From a checkpoint of a small transformer trained on Wikipedia: some layers without attention.
Each number is 500 + 50 x the weight over its row's rms, rounded and kept within 0 to 999. Layers, rows and columns count from 0. Numbers have three digits each. The size before them is the row's rms in percent of the matrix's.

# k: layer 2 attention key, 160x160, rms 0.229, rows 54-95, columns 80-159
# q: layer 2 attention query, 160x160, rms 0.239, rows 55-95, columns 80-159
# v: layer 2 attention value, 160x160, rms 0.248, rows 32-71, columns 80-159
# o: layer 2 attention output (transposed), 160x160, rms 8.26, rows 32-71, columns 80-159
k54 108:528565500433528482557514467520468509495444505508358419600468527458519520551490529499513461432483572558508528557498474484511489404534490520472549474550525420460438586537605499507458452526469467557550515593530542507454441453529430490406511538
q55 106:509498556502453480425504454513488605418542519444569484383391439547525468508497425529540516459579489479509535444560565519476466547511546510493514418472474498414531605523514450510505467524480454457528553453468447442530481495492625503456398476
k55 110:534567475531471614550542401501500488649423505514490533546497550566547482485516500428422455448532454532470475469492499468480537504446493475543485556422543568482598531538398469519500539527523654562472460504474535560544569536478471489533491488
q56 084:506497433545531508508555454519479547440514479515545470484520481554607520510483394462562465515501581414528472513526513556546410385596431435589538588460560467505429523466492521524503417433483543479557489496544426398448519464536516490529414466
k56 079:498469455559491468547473549559643536458516501531472622416520448535438532550553487479492527461498582461403510475568513460437465396543577429492504522567486582465613476616478500478480373591549473496408493407497492495554543456493466412428494425
q57 094:544579433490519432590507548421488496517500467610435599532482517437536461502574569561504521550506541533527495577545561496512535528435515490453466479563477588551616526505521499558386663511488500524509562586466470514570556517494436418520631543
k57 095:493463476549510475459464471464417414469516516504485562542564487480504537530444560495472477480497499569552468526408510484585491500402509569510458575625597439631438493516557433526489476576449494527478540449454523493457474538568511518496548408
q58 088:426445510546490508478418490466586577460607508480416573522513594579535499503545552485549508539553527528525513451532450518539443506445575463534454525412480403454536595461506505503449551445553489526500554575488535456549524573455513456405488428
k58 093:576552430514414522553457416472559498543543551567582520450568549369468410546536456478502522553479545572476499489516504509534466537414578513496470463436484567474520514407525471483525489443541565541514439496462592462492501535541453423497463496
q59 090:480501460498487499458568558549450490565472506591422579358432555486597450485563448524510538587498508526502527565516515519562512559554493491539477455497466510485533433425479443440481523522401469531586551467504506430515428571478436566508518492
k59 086:510638563509593515454446494459585517505570471459450426562532419483399474472471469478470484472534570515586526519507446388526346434465546536484489453490496538564506548565552607514461476552439554482510502401463468473570530422504497419480513511
q60 089:517502440500515557544478514452480567596500447503520460492572468508503467506506518535524515562576507464436552528526583392437474559410456471515543445557490522495444541443454527451540461478454548398505547508471476478519488560507478448532515579
k60 094:511588475509439474421486488495401507566602450478557526407476563446546569491643518503547483565495524517547479422575509461492424511435444470593537539422386521478474494503467540516489545501567485542539497435511483545398552513530556503493467545
q61 082:520467529550449533481491577592480591449546479398478454606459491409472515408488578431500657460522482385457510496509485447471425509503521476476530536528459454510399545474552507487499521450492546589534485547445438544555447482529475443549535453
k61 095:571424478480417560461557447459585494536420441461527485528472538512417567405602438544541517520547540540535537520532578473495551611531510464474535453442484495448547455525464486528580544527484447479483508568452521473419537567508584466511555492
q62 107:450505466509592563479485589502518587522546501468560583529460500513564503456540480513472478449470531478538575411451502502507501401545493461447527464528510448437402504453481463580521429481566492559598527460429557544507481587586460453544473598
k62 109:494491492540403540516478431439475527519556447476587481537538536525485573474505432557535554402560491574502441573494452508518555511495497410477445563465491520397547457534463418508582562512522492517469506557440498556510542558563517442402464480
q63 118:472527427512524498521460494556504451561498477518607485595623550437444533545504550508531498564480505510444513385448468485541487536501546525461490616512480524604473438514547475513564547479503476642578495550460581541459422548553480474539556484
k63 093:537434572517566402439454478505484454503458492555438413523493569457477571479577448551565550502592518466626539480464449474490472528618543516449499514445531402540493478437523481458539517502490424526492485541505476451358573539499547513492428486
v32 099:416509538492547457481496573523553481540416551397419429419577483467560499491509531546481503427414465473500483563494429477563589506604561545559566529381473577489509520512528635451518463540442612490516438542501538526389531544522518482501439578
o32 086:606518509521542426544554488411422501522525531544577545629484473520513460448432473347455517539504551494459609512558496533509481333573520504421440518590571454495588482474485441486473492480527454489536544457436503550555450489460481498531577480
v33 101:421483627452539428382485577530513506521570443460486486486437503465433466539460476558481462411480469491488527455578551466479509400484483430464538502528561470493420471474484467429528474457501507377501469509566427510468475405580491458425494531
o33 107:528538450474438483441499473580470486502383448491526480546525521495420549547444482479457448590467542571572480574437560442375443540478573548530451486470572554549566470617581449474521496470451609444501486437491493445554530460505564489513524492
v34 102:524498609564563520545398519530473498479578381414542452470500533579461527566439461445453519507422512465528558516556453476462504486587544426472419433458494537486561475491451444450474514586483541438472591446505512450548529441551549553460517563
o34 099:495497469485443507543552474496509507534502499534376543522416500491430500521494530514575514482438562403488450530437572546514433565475485551528574597581493440493476583509500511420595553461604489438446508433567465504522437471510395522460526492
v35 088:512492517522508558446466510446477560460396570502494522552523594588497525563558473548440481515533501521574521437578491362555510469511474532414630468432562406539440424474508476500499510524529497466475503451526417463514544476500520470528515553
o35 108:530541446539441425508417468596525500442540453555463496521515416541473454570566667631464455505596548506539436559500441535494505529516502459460457343512382504440501561566544454476491552422523527464530464422568610485479484479565529531534479493
v36 092:502498476521475433439500535470473443500497501546447507470532566482401573405498532542444504482515597418512530476415517583473407500498498448433416397604474506439447518400550474444515474537488548499426472526508412461482517493510523545437503455
o36 090:481572481425514593504448460475464482489566495471494486440527489503515448527518431459516596537418596602528493540467440442526420504576463477407601559520578555474495444507524560466423558471502552500490528456502580568496506554563450477482441478
v37 083:515569593513430503623472537492493441524496476530467508597548502554444471535486513541500544491478542597518532478476529471485453486600496461496515451520533543467406415546539581449379521454522442480387473407529552497467553395460506539469509541
o37 100:600523614465462495455576419463463544516527532472471542522490436537480509515483562521511522376500550426516536529487550500499479532420470436526474584532522462497506608455508524505472536352476526529368510477573534488493333463558558505481525497
v38 095:406519487598530456468414508539618441553461579532520501500526514513515540531531563523494513543605380422440482545449511468493522494464438499467527490441535544502510491459497455566473450526510550595489448465522543492504515497529445477443522455
o38 097:450394567565491596508483533511548558495508396434513525520485511510508463559568438550474435629600512549494554543548465507478478423509514447508569559476419604537439475510495570543478563556393375567515513463538476486502560528546428499552466552
v39 112:478507458486471388464379470544560444497471463446394490532459519489430544526431510438537474406476463499531467559532519484519572407422596557478537547556473499493440441467490586504506456487436453553546507494441545505548541423453484557541450437
o39 104:494586571503508510418578462579571456555506602483504578504493471519454466572487442513451480500584523507483540471556538526586476410485443505487540513417517469524469623503607495604540545550425516440393438559500446429544476524520565474474497535
v40 086:473506550456462535479538454603514500518605471431529540508516550485573492525492483462555519542475492512598525516480599489521446550469509518461556527552558547506611470536402403587416457550457498509467456472521474477499497478598477500508565461
o40 095:530539620523522427608473490479513528462539628570549424475510437507490592593445489531500467498599453445489449446588454482502530582586509510597489547502488537432441462548534527497571519503555610480490500535514519480560491469554516462590489461
v41 095:546526458416449463585499488495487440463553385416484467460532547433606505504508512490466520557541501528523561515493433551482548510518510477566453550590374620510437498480524474491549510560499484574591563509434440501480592540474489548537488527
o41 102:519476451419545521498449489484384515510489540503533466442413498520451474540591485485470481587524531513451507531504465494606473653578429359524425460453511442565503534492434543601397513483535466479568532509546523464465501449468506482431543489
v42 088:448509618607555479550466555490501508456615494452534479420495536540567473472471531597505476540482490617584478584501537490525536570524568461519487517514541600502484606541486506589499511511535550608464454500545511544510433533533508524581546598
o42 099:493516409464488586556485493447503472547424506524521476525578449467457458559479474423499533493509483443438424426600407570549555643469456539590529525507548497433507488390478597458419505552490535443428602451448518506424497425501528547466440492
v43 103:551448508458500522563562526444469528560525459450516502528527545368550515452573515478511525568470574467567481452527413435492483528574428481531517478519455488553543434615436417492447529491520537548559446529445477436456622547467490426497454501
o43 098:542467499491522549462526557469506423452456645485487505501526412566474553530500410496512480481449421443546598501433485559507546469535528452529517522371493431474444482431493442460433483519526440512467478491400591495582486663525526442465508502
v44 088:571506510548527452572546496433526465524453511501517457518535488451499492351583462450396476549537593446549590515387517472456521541559587481534514546582459567472566445492501527461428523438548485408508547512434454540556550522446539574403462567
o44 098:522465488429580489532513511492502585480556519524425559562528492526482621521540510551497477471454557459501434447557569453471451439551545383449428439455520479496485474520507440613506519493519439540478547405409497509415391529517536410558555478
v45 087:536481509613517491472466573553547477514464591511469550538494494489558518469517527501552527528556400428538437518433526454612484496434455516490538568540544538567465441556508419539468505461387539397593493504545502498462447475472460443515497472
o45 096:493496443481369444531433562621452486508523483510559446450632439516440385529548529508476435523529538524451537505545468424501535461540476485469512540549527578453478459568520556556514441579488552527438478456490464572437659477604557540509477538
v46 096:533511552485490478564488520459451482480507364574556485469580555487491540518495530507546466497482443499608493481433620596604549484480509422525452431486563481493368527545560526523451479464538491526385451348452500515513492472494462469562517525
o46 096:452534438406461509554454481487445577531477437421424444459407431423519485598463463452414570489575502533543464491544454569414503499478518567477525507566502541539529485456446604473564566498441488417424498611549492471465436505496492572368421489
v47 097:514460538484502407511519533420579528465549427555502537458457447514444462521448439571391535524496597489575455537555490561600454508509544481446561505482463505407546595587513407477530471448490488524486487484517565565509439485494479487571530526
o47 095:509493625586566438423505530463488462616478557419510545508448470539549544455498513492517493424473504583432491498520518504427501460410526498426522380497456538470445478513512525496472408447443449537495421539423468568443504576494438522411444514
v48 095:561513551560470469494450447497397450430539511487485536548488438591425525534504543443473576454434519489576565520487528540522475528458429504517443465458457561452396441480490555472532535576448505514458524451580579480598552542516448532565546476
o48 104:460543532396441522520463483504585606565513364482402510481454521477629531541555476530494466644582598525465442439430502436470553491481507537559489476585481444517583529456476565498457544477492553470482469541547476542439454467468538517510444533
v49 095:520538431556502473491458487490547505533401512501482457440576485443539412381448556447556522532541518442435535513505516511563608503515460517578588524427402518585461481432546614552505480562432504469539447500455553455519572518476567528534452465
o49 091:564412515554555524445519544469504445540555492449472458468578443543633571525534465492383465454516605560555518481487450605510514530512575549462539440474568496501505518521467506523533533439476462461471507543395514530570442550530540466461531546
v50 093:503459547396495506466502514524473433499496474457476544494430543439396503494514406610520562497555536528562483431429423481590523455539481565454522528553396511441511485525516491469487484571491559446499382495418496462408547476518530440440464568
o50 117:583576466409425548545422515487450507458576531520560524488489457587535493510479500505435466481459524513485580535454499527466516418432534377537562450487584465558431450519431476510430465504515535498585520518439435495467517467483459461455553501
v51 099:516472503536495536425364479525437390522514512511487555553493424485447506478517474452536451533526556507470437519476523560455441427488487440549469482537593534566482399451599547470528563538551396517464603522494572609558550465539550542450541460
o51 087:501505543477442492530474480492503520427475437531413507485432543458536513520584467528566523444583449528456531561524464455408423588441561464380496490511487571439404517477452498459510536609540622410586489531522394461442473381516491457530501475
v52 109:510452522574481423551436611454453444509516492535471481481418541575502555449472529504487502460510483470594564429520476453464507471566546457522516499447484559431446423471529492494523552497619581515502485573497491523454606427509410538445522536
o52 119:486576383471420552472470526473577618521453469458456540488504545425548478556489536534536537534438593512364544540472529498514401496395552476484400489515434433570548515457608449503513517400494506480550505406481563393394452444410546509505479446
v53 095:483451564491458523427492427470461536552475488419535480496508597497534588477451498526472497575495493419529469469576490476524357440624473435592583592432517515461574495490469530468508578510524492410503536530504458564488522543591514561388523540
o53 098:503520502455521479450485436482453430498565446467469512576501447616503493453581470522609420491448619544548502478476501498511468472477556509473452447443469558489426533508557447499453457520494524592521478480471546504472430506453480419600470480
v54 100:457526571470447467470510592508522521400470456484509482518543441497468534481443573477561484461434446496443428460534535470562561448478472544469586464479542511580575530443551525488508551596549622525515440547557571481561470527535474473509538577
o54 087:472473516570502539551499438431407619539504518526483469406485555451474491542460596413475566471498533516557554530458507528389443407504477470541436488423563419479454482554489450440538563593462458443558557448588519484485474498582452454490500452
v55 086:495441489423571560636496480471534592472502576604530499489518463490507386547454522544464520490496448477458415463541533495516470595505462486479461466504445520503451504503454444556557514467499460568499464418442526460564588510506475518534423512
o55 094:495484542533477493453501544515460369620498513513444441423506485496502551490474368451445473565591430535478560518469500512461566444624476466503575506543522467471606462525473443460444559520608434486550608541508507531466495578507484591519505461
v56 084:516428527536475477415474551396450487474543520565539583411547473414491495396512544429533509502497557513483582437571435555471508505595494465547516525539369530497541376530524515502586532543454466489508493534432472557507527521476452467541480511
o56 101:580504533454507525498529458586456536567563592484440560550596541471529507429534403551470474525428497516547529502315467488531488470522555545538501469422525489570533468384471530520407526447526515523571511512444539417508528427468506481516519492
v57 089:549425544421494483525479538507508506485494427482414422433452602547551456460433505486498505526504544477563428516592407534430450543443543425457453410535448539412432545524446448505456502521442476531541436525453522458463553445457523570518480510
o57 106:553552569506468488454458472527537542537554582466494452457433424477521545555546427460486431594572633444468481430438560497452569410452449526512496469405513474508470529530566489502488505454514497384447596506514505553494538534511543544501439475
v58 090:469483574499496525455526450432518564462499517498468447404483519507505509505469485497580439462486467472472570487513523512456479449494404432509386493635540609454477529492463441474550520566530470587510514531464585497560404487547504530452557542
o58 094:479476475539492534574414564501493523509508463455415483432566451393460461554516484506494550515610509535475497526444480458459531533436492484549481536523483495543569494539404500531496491426572513465453484593532555592420621555389469404454415429
v59 110:422540475438561496447465477519561428537470590494516501497474455542488527425460456530504456528547402478447478528466549451512444415491365523558516463551653445528463495398466554522442487437489469429509559483573507530427515434583532528424486514
o59 103:499537471503535600454582549494521507463413379537498508562519526527422489539528491497562482483441509555634474499587394514460451544442550577411534497503399602519445434524439452461493508524478424573501414501490511478499504492489523550541495479
v60 077:471422429415410535438442534609509467506468497502483353578440573427434548498478584457584570508448447489472484471460525536538441523470508573410436530567454453598501486485479526603507493457526595472503502485454479599556529407538479547498478439
o60 084:491533444553497460456558510584465477591496474514478620430610391445418435536449541391439485482485452481465502504520477534482559505481524488528516565547386497508532516432570577558443476406532502471454494532511454454496456501554542491497560562
v61 102:561475316430535507460587471547534474482424506463453468400435448462540479522509559495469509493470446510516521498469485381450569488507462459540453531505439509545538497549574516496503502500438578489464531569439512415496494575443518547590520519
o61 106:486470542536611451509477564521567490440506481557507531536487525418518538466487518533405488428519444500492431519492510548572618567526439549474514436530510553528476465535465522511421456478408426594531534527474475465500479563473468542501477487
v62 110:486407491445404479509505497534517582525413490511429528467530548558524481511450419456446597559432588484500516505432452477542492449529446595524559492495522544504497412474492476334492517582463587456510525528474532491486495440534496472533444454
o62 122:496547477512530467536482494516417549483488538425508484470471511565516494480499486414509434444481589399491501578487489553520485508457520372431493516487467498565516537513538432501508425447563487423458524473375508461597610411537422449534511435
v63 100:483436446552520541554525616532544446508479519510475492590559453434501554491511501508563499457514551481495557406448389536523505428401502517477528502560485469569561392492550509374477480488526596475548486494445546517548566427550546557542500470
o63 092:553473575425453564481493466551468553482473479561496528505624525555485483544520472446489420537536526524522501585525545511526606521544547531434441601468548539498556458418436496583570542473496545479434520525470538401525527474506586493468530520
q64 097:459488505493515527547473518521528504484507533554417454521440427556510542518480503489492499486433487446500532518565461546531475607455422521525507468495546397540480592521486557437388521485398559592463462589383500583429574399459580498519469505
k64 108:632505473460522435486556518588523463476531477494492488533527496552532497490397529441492550496511425491532459488566538546464507548451456501556501524537565435550495570565561525560520424544469536538501532490537497581505463471420463558582585508
q65 103:445576447520498496426467621461463565503468428529535441463484488527525505510466625505444549535482469505502555425439491541501494490488488541495491498539451423511550458445478507540547589514393475501582470475515515532442414436502459553590518502
k65 116:410587434472462387456544535566509530391463474498522461571508444465526524447519543511497461447543461443490563488511479409573413472641586524429513488430435468498492527521549508543540444480451520481360513491492473496501580439541462469532503443
q66 109:511387514464501533399487436565530495432470526555555502509532500592521391511529461563493527459449430530498531481499501583458499464499465461380561527560451567483533537487497544536472486425523493500473517429465430478491445442545506582506506455
k66 110:537559434484542544446433407511468514475478529595405434550524506468545490575436484541493463583579506474566571488550454551590510477468490502559501488474464545495474515483437519471529585575506523578482545512523584498519548527512516480516517566
q67 109:444474494471511550550569471426482500548544541406589447444473439476426413544579472541482528589477551493434505524562501471496528497530519406541444561532453419421544482531432473520462453402482429492518560403453463350539514494510551469472501456
k67 111:471462420492457551481554499524509494518423426528508541564385489494520392511535517481478499460482460546502492519555611472547571413468505471501528425525484483630442446530503512518463461474532559543462501458583499496493560522524446515532518398
q68 100:496542451496515487445516530538480505486585506449537482487487528484525417345442513506599514484570592461517460459463509439540525486421467583549459460427508530345424479515471539455453494501478490514460551460567523603484506462480508460544485491
k68 109:418552519529425536468456497490527450535566516541532476466494581479526591557562535537569530521436532572502493474511586531452600489562564507385476488440533513497464567518438570430474439471449536560558526494473507464585577582527496404575436552
q69 107:525534527469441505529500494540546434514468439483486499350502419491460501480550457620567373484431512437499568506523447528532427512421524535525464533492464506405496490490535493499465459489499571519492519382522528477437595576507443554547561563
k69 117:381477430468489594480542451481548504468486495506477568620531513495505478467532502417520545393457476540554466505464578427569543429498516501510557544616533515565584513440453578520457593496519540553486457541458444415529522487600466494416434486
q70 103:432506577478510480570521624417496522583508515470455407535498514551517471484503518472427524543469380442545547549496537552507491518524441437488440444506548563529591506428468378512504498393462438472475595562523478492473487511471535563504437529
k70 107:450513530539538429424363461522519533441555468526449487520567435493474499466477548495439474565461589461475535604532447416552504515499537431477557557368501512442589616560542453515520522564495490482543500533498434573470512515495538437514505465
q71 120:470588385565549486494473507508484572466508482513476528535555500487574478532421582451503524563514569518415534571425464527487442595524495509383382486503491477502545399439598492528534541587523486518511518512483527565471477540447454479491523502
k71 107:529535552498491421490451485517449493472481473521530484443439493455484538487541501536461460493511500490541560446576421444506524511550491427453450485376449451471484464491434444558585469437493455406453493506534501518505488529482495524572563630
q72 087:434499537566502488435491475523474461480562471456569473506468487557512358534502475577529464485538548544513432583536494390522469513484534426462468439426485465428554437463537461546465415474503537590463622421493527447540541463487580524394482503
k72 083:469475447407426509473510500499476480471444491496441489467437481550439584573499474487453460561531537524459401498610557375511529493487499452508504560557471481505514492408465542422534580428521462461542448471542485477473411514440503542555462439
q73 096:567532506519448573430513436616585464561530609478582476476475511533489451580661475556579478436476488594485448547509503546484507496497475524541422496506458516556507479496539488552501489480516461496556518533521503539514409562485496529430545489
k73 114:516456444432501458476589480405391498414516440551580459485525478481504501513525455472401479492519493452419461423479525499476477460561507449638610480551463586545429551496514481520500513472531564519437492456450496519463486443530517508507415411
q74 092:484458585490478506550458436581507513613527497461506505605484445571443423493425462470474467572565502404425472455486427573477436523479509478560478497480609505456453481456434534477480460545530514517454457390543554498552499529539518561485536475
k74 097:535580591562598554510418496468479471487468455567486527396515478493490537493574431589496417455463452457513613456484512548419556528503487505576541492498353471501523521505477495483581575530445446555489564452482414564509502515489473488499569555
q75 083:512452502475491555545472437462490681538500391508551460524593483498543523474525585537553427462497538457535459487433469440522658518403549519493551536488510528584495455520545526534475532486530458511543524520409550483447548626600523455531433564
k75 090:538487542573528412419532470455510537598473480496544605472451523417557550588480484500471564544516472543531457542463456541584445491468539516451483471491483449451460513588459372539477397533373472471485509464460482509592488423489501493493474454
q76 106:512448504513453526515524473488555560484455457539499498466512509548592484458490457463484344457509559436520621572557558498503599509482536417502556487487558544444499490559516372495419475473537600484459452459490446476460559540455503461526486484
k76 100:520496517451509638509472493480568417526524521413487496513520577465461519436485503546507490510443440519516543554479453561453574554516482463500555493508468514477523523491530541427528558532491470547503511471479471501427530506554491538395367453
q77 085:558558509538584450547488490520442480450532419525521519499502489478491366438413593507512522527463500392502497507510552469589484466509554517461468528494550520499582449430444504543459529492426559510564472482532539533523517518490334435530544431
k77 086:547513418601435510468553606623555534566538422469530492494520498479432470438522498477483427431468474558497482522572549420522546526513517548430533458521480489502432503558528560468471492472438457542529522539398506484488576508478526527476520455
q78 101:376575460420557427541490446569509407509457540462528447521512419560481544538499588536457519461526425484625535506516481413581522508469599535557473409522403531529438499535551434548527470498428530511492526504538510594528540496480451537549425534
k78 104:504517510454498453477531511438522511509497469561511424522486454445570506484441618530581549411431513439532549503433567504466469491469526496538534461569601515564527486530537492509473559502441497475511394443461551466555416440526505487491487468
q79 098:471447496435518523479470487462516489493499452506572487486501521622487592475562528488440467557484417522353436521520455524445476527521393459466581542485470548451447514588504473484504526461534552484486550636406480443539530509538515494457426419
k79 090:460393452582567534540560478448477482535479507546453477508506448421469502646399602534486425402466489561567505538524616491512529399403473531530452450507589501521451493493563446545508503545452513516522485423530469409492435448484451471464553442
q80 080:473479486542516483514557437512564595388552531530459514534452420513507445446515534541544527499510495498497531489449491560453496484528448457593494420464473488505499513512469515556523492516563551447465489473591478570424504508502447481566595572
k80 085:577517546456426556541487440602503457498463478493526497491513486583439397479490378510523520522489505450489534522381390546410487536561525475540480635471551522581437514513551530454483551524556531415519484451477506498445478478547536532491488474
q81 106:508495411490450509546531520525505415493377489458491505456558546360459513514460450437563470484467541520534485522504501563464514564530556508554523601557447461482577622423512464478588554509411578412529449568502401454492529491506472417432483537
k81 121:449504557433499542487525426494435538501534516428469506532503549455541437497607445427409477536517533488493410571543504467493569541492443482451464479496543551428534473520511526549364468547552378420500439423477537501477577594487554564407500558
q82 113:438447562499468551472426530463480478468456616503436575460480491512531515446519489506508441515474551437520494342540533516422570552537531419463494564505425406453416535488546573466564545475438603530462520557473454457490590480543493513578457567
k82 108:520468546553523546549554510418493472503566486488359467390488511524523497554352504472591534498534381482530506511542536559525381597574432531483458477589572487488535491490563546469488487490478512487540490516580638527546480514484563534389553503
q83 099:439529570438487585538415483461552555421540566471525566527524546504501514532529503494412634520505531496465530571506473531518553628512481455550422543462501440500452526466425492463398538529570571557440446573456474421560549423476567507500399467
k83 100:523445541505466456436612585583521513468520464621482463495496513525511513472451440483494413478502446610430507476512489365542575513437478495491442450575431477516514537541559577461515463506386526504485522477572422462486455536504477496517561520
q84 087:578532415428462508547540534486507452457517561442519506524573586539560442452471366445493447473570470485545517572487490496378477493585478434554502552547601497569444529513462499517536447534503515507541545539529472422537447490432469542431559475
k84 101:463431537495609560568469471411440549553467492473492418473585434523412658459533513566501493418515513466433592501574580632443558512490488450576520465564451546508506486579562556467499568479511536466586534549480512461432550535525514519433495498
q85 092:529415553565434503484440609492483564483539549517505549462511574550515506494481478544467577478513564600414543528494412472484481600576511460449446543481514399503492476481501586465552473561479537552474488459473538516470466506503614532559434582
k85 100:553519465479450461476502457478508431527472494556618554477495535484497560500547480499431550484450513488457573460539391487536403485484492483464468602591352443452536509550458444446492520489462524483468549421494522358441517528518477477470561554
q86 099:480555516587522483431519395476555545399522508545575473479447559519488503528450523489551554498473555547503546502504489383458479543480568484569519528525480554470499538510502441551373423541475490533519451393508470587448458469568441574495431604
k86 115:455450462533484495464546462574510515557474436487562508458526412522625470520467369553487474414487500514485608483475468521519501473571513587577546485499464496536614486450348506531529520462550520452457465505458543446498473509544505552543544531
q87 117:507485481492544549462445569589485539436486501487509507497548528435461510474485480471554472444654562517524526436503424451547539552535551630427457633479512449515533494421488606510595543524479400491550497535455539501490518432458554430492537476
k87 115:464547438448499409573541452554517525540491416458484411471511511468540503490533608498551542489617488410566535428560502502470447586476397564462459466542524509469467384446487483530580449487518520482457595568410579493553543481471516553516453550
q88 089:525551500528549453527494439473550457533546551543456471466490509551405558490581587553497573435434434569493445530579555478499487434459459593500492477530494522552469497504606449505578509532464474527484545519478540599372466497402454533448614459
k88 092:499493503503518414507538462513579511519608555459584468521423494560531432487482543386456531410572522491471489441521487526515499457430497517557547524487581510521462543552437391493469509484503605524535572465457534480554412436523479499495607533
q89 090:496528569501566470435559504522426502594488572444547506538460519488378459445425559471565563481532430485494525478464463471465464573535547519520437522498472528404480409517446515523496464496609483481501551423596517564491520482523542549461483518
k89 092:493528497571501452534415497511434519459467473494514480448496452515605513485495461517539554532476539555452467487474474591366531523512529499529543444480507432525520554467414496453441571490429499475498489480522473551528435557513566525509549478
q90 101:556471542543514474464482476453493497490414498507508473463470487512450489603492525579491614424441434524607506498492524422494608491497521552557594439474480441516535514496583532419476533563435535454524480465519417468528395511514506522495470575
k90 111:498460478374489468456523585480394528427513514559584569517507464486529532528498400439433485524559548507431472459453403495525492465519517434536507516525487562455599525506529471498452463532487495508428446409512516533495437535525483519441442488
q91 100:423524525575507496444508475491451447470455507480430518502545456480481503475433525595532526464431471543508554542541485446439473474416549500534476531468541472524452421622551481485392445536582576505492539338479482440534521521477467462573559553
k91 089:521503531640646503463482605486472475521539478585576507484490524436522571416536488436554522430539491450438623530402563569527477531536486455539540528518426543532491503507471477433430480542517517580476556456472470459506429541524541506456435522
q92 089:395453502414480550479499580507605476545472421519439598574534477452548520413428416420429508454436473434500519443496508457462574549536448465476564406443503505553428516558428542489548492503560458446464512572460417490477561498486481527459506583
k92 093:478505561498442472560427441472423447430564485452462541494533555570460554587487525520595539494501522467526530471434433573477421546465414552403476458447476398491430517452563462500488514529400445452547508483552571504539492557434525454441592535
q93 089:544503487605424552418547506530494624420393477597501488463431539467464513523442546532547522483496511539609567485421563545554496481433502625429446471468465532554458551480497539528512490481542458545481479492520479552453521439524427564579508521
k93 091:415558597441533525480491391501568535475569538406358387519552481469541483379489504488492552529539509481505469526460487445463403493592524486472493556477536503525582480533488472453409532542481496446494476563562554474550495479434540445516472508
q94 125:374513521483484516521512455514555587457475515458590492459427614574516465568467462469415534449528426511436488581506547526474534479579620461560580533571472463465431553516487430472483496473535540486537447533536335500475522555510419563487432446
k94 116:502514506509476568507545547427533532460470512539485411572393458507422454478556484523454483468525512497431479478531475517584559497544501510541470427511399455503613500461454512479402479504457503488477521420472469531381471457461567560544539442
q95 109:409460579467493493524409433426507487553470479463380498457442431558530530563508497458506496477521592560528460495511504547489504560479498488623509441476479462439468565438385502574560494471526543441449422446571501466554582427560587490514432523
k95 120:574566457454522481517446558551594416465469554468406519511509552511505465503543495499529466643508531412526469481451476557456583543504403368378445504592521456494503453507555536414447480515545537477425449556557582549520423527504480524514536595
v64 093:506522534555610477548428491524519533569487434584496479435511472552554596442505446524405523469478519440514529399435531562481514434583563499550478462545587416463551483488441556481456465423506503502473464552434384497538440359563490546545603507
o64 093:417486520519473527527481475470476528455463498487487455433554524534439483522458464434462417459506472516437503506592429466588538547550468563554492469443533505433558526460493411536559524583511507449592551427469587562489532507572507437487511484
v65 103:576521584571492501489421528546496456494459527516510600505516422589460463430485538476572526442532593388524444465532514419506483439501534529609487503520449512509489525515400490434494518547502448428506467509638493497458407456420474502577397531
o65 107:388496493360413443503508493475524523564536498371485515479522504424412560590540471561506514506540476597487527524631564561459477542406501490450505627456562453574469472463517452613433494438421546534514511455484542521441584449579583472446499479
v66 104:526464513481547516442564434533337514502566411552491555445456481525535423409467496509568566505515448547478554430519541555482497414499477471479448473429396490442492573515406522511598504531552432486434459519487470548493404484481465527480485493
o66 096:500506525497491395620480462432565529400366559515479536492506500492446536510515536534557474501484577392512535574477443531518570558533456483480462482500526552522495480535556468485516450532591455448483578524492577387593678525515472397464535547
v67 100:523477428504495464507544481483399478465481509423491425491512435482496530546458481534484495562548512354416510401502504490510534567480555528485539439557443465506446510516520481389545518559480504527586472633602493417522542598527520491607473587
o67 079:464521435458460510535444446519459571442444530622526473487441596623584403474456490530498505545561546509480555536537526442544495535439610589449478492423546475483547501418561455562420514435501523486549542513544471508574473497556609516519484496
v68 105:514503380527617458485436505425489529416421473429509490484437461505459507523557451502532509476407512457542523513448518534472561557543563460663502566527468463545562539441515490492489554520482429509517508471506610527425572500509529509521578486
o68 099:552509506475449535549415513515420499479476524613422440441527518477584465533494571463448534544508627482403524460557549530522544439446447475401453501543529542527515459562447459501545554531579521496532588473482484409479471454453416466466435541
v69 102:533517600495578558473490513518552543560562467513518577456572373528493579479535479446514512564483440522487536555468484363487540470600473463500496542442473555576542520562519551408420466498417511449452472436461510527481434462466543514442505482
o69 095:532481513460412453480511484506507487488501587459520506580518485497479444509462570532542411498452475487547477481568454561525449566493492451557454445530600419487529530538472535497429582503430464483501481504578496459480471490593441481528536432
v70 106:509496586455485543463566493544477619513540575514509540531570512509428480471540499484548559474570429560445512492532534550570462419504535540498518465532520459424595541580522522484415474493471427600436521484484463474646483459476612491425458499
o70 094:466513469476434550504566479588570443567492469490419499553512416472487516530488389423455540478603550414461576522443568455508566490520423436532552554432508500536503459516395524467449466501532554441462504533459391485461482525656492545507554475
v71 096:445584587476472501508522513378437563560455482512484546467489555452539540515545577565416551544495510442576464493477535452493599542539503439574507460439463540488581463445510526499550561512388437587521579551501575519485498526517454584510559511
o71 089:489573505440487501514551477508520504386491514511591498506569486488463501535494513406485399556518498594476612524632487568483489576513541509449516520491517547434539458627461485521430474479521448351457534513487505452569481423483548468491486571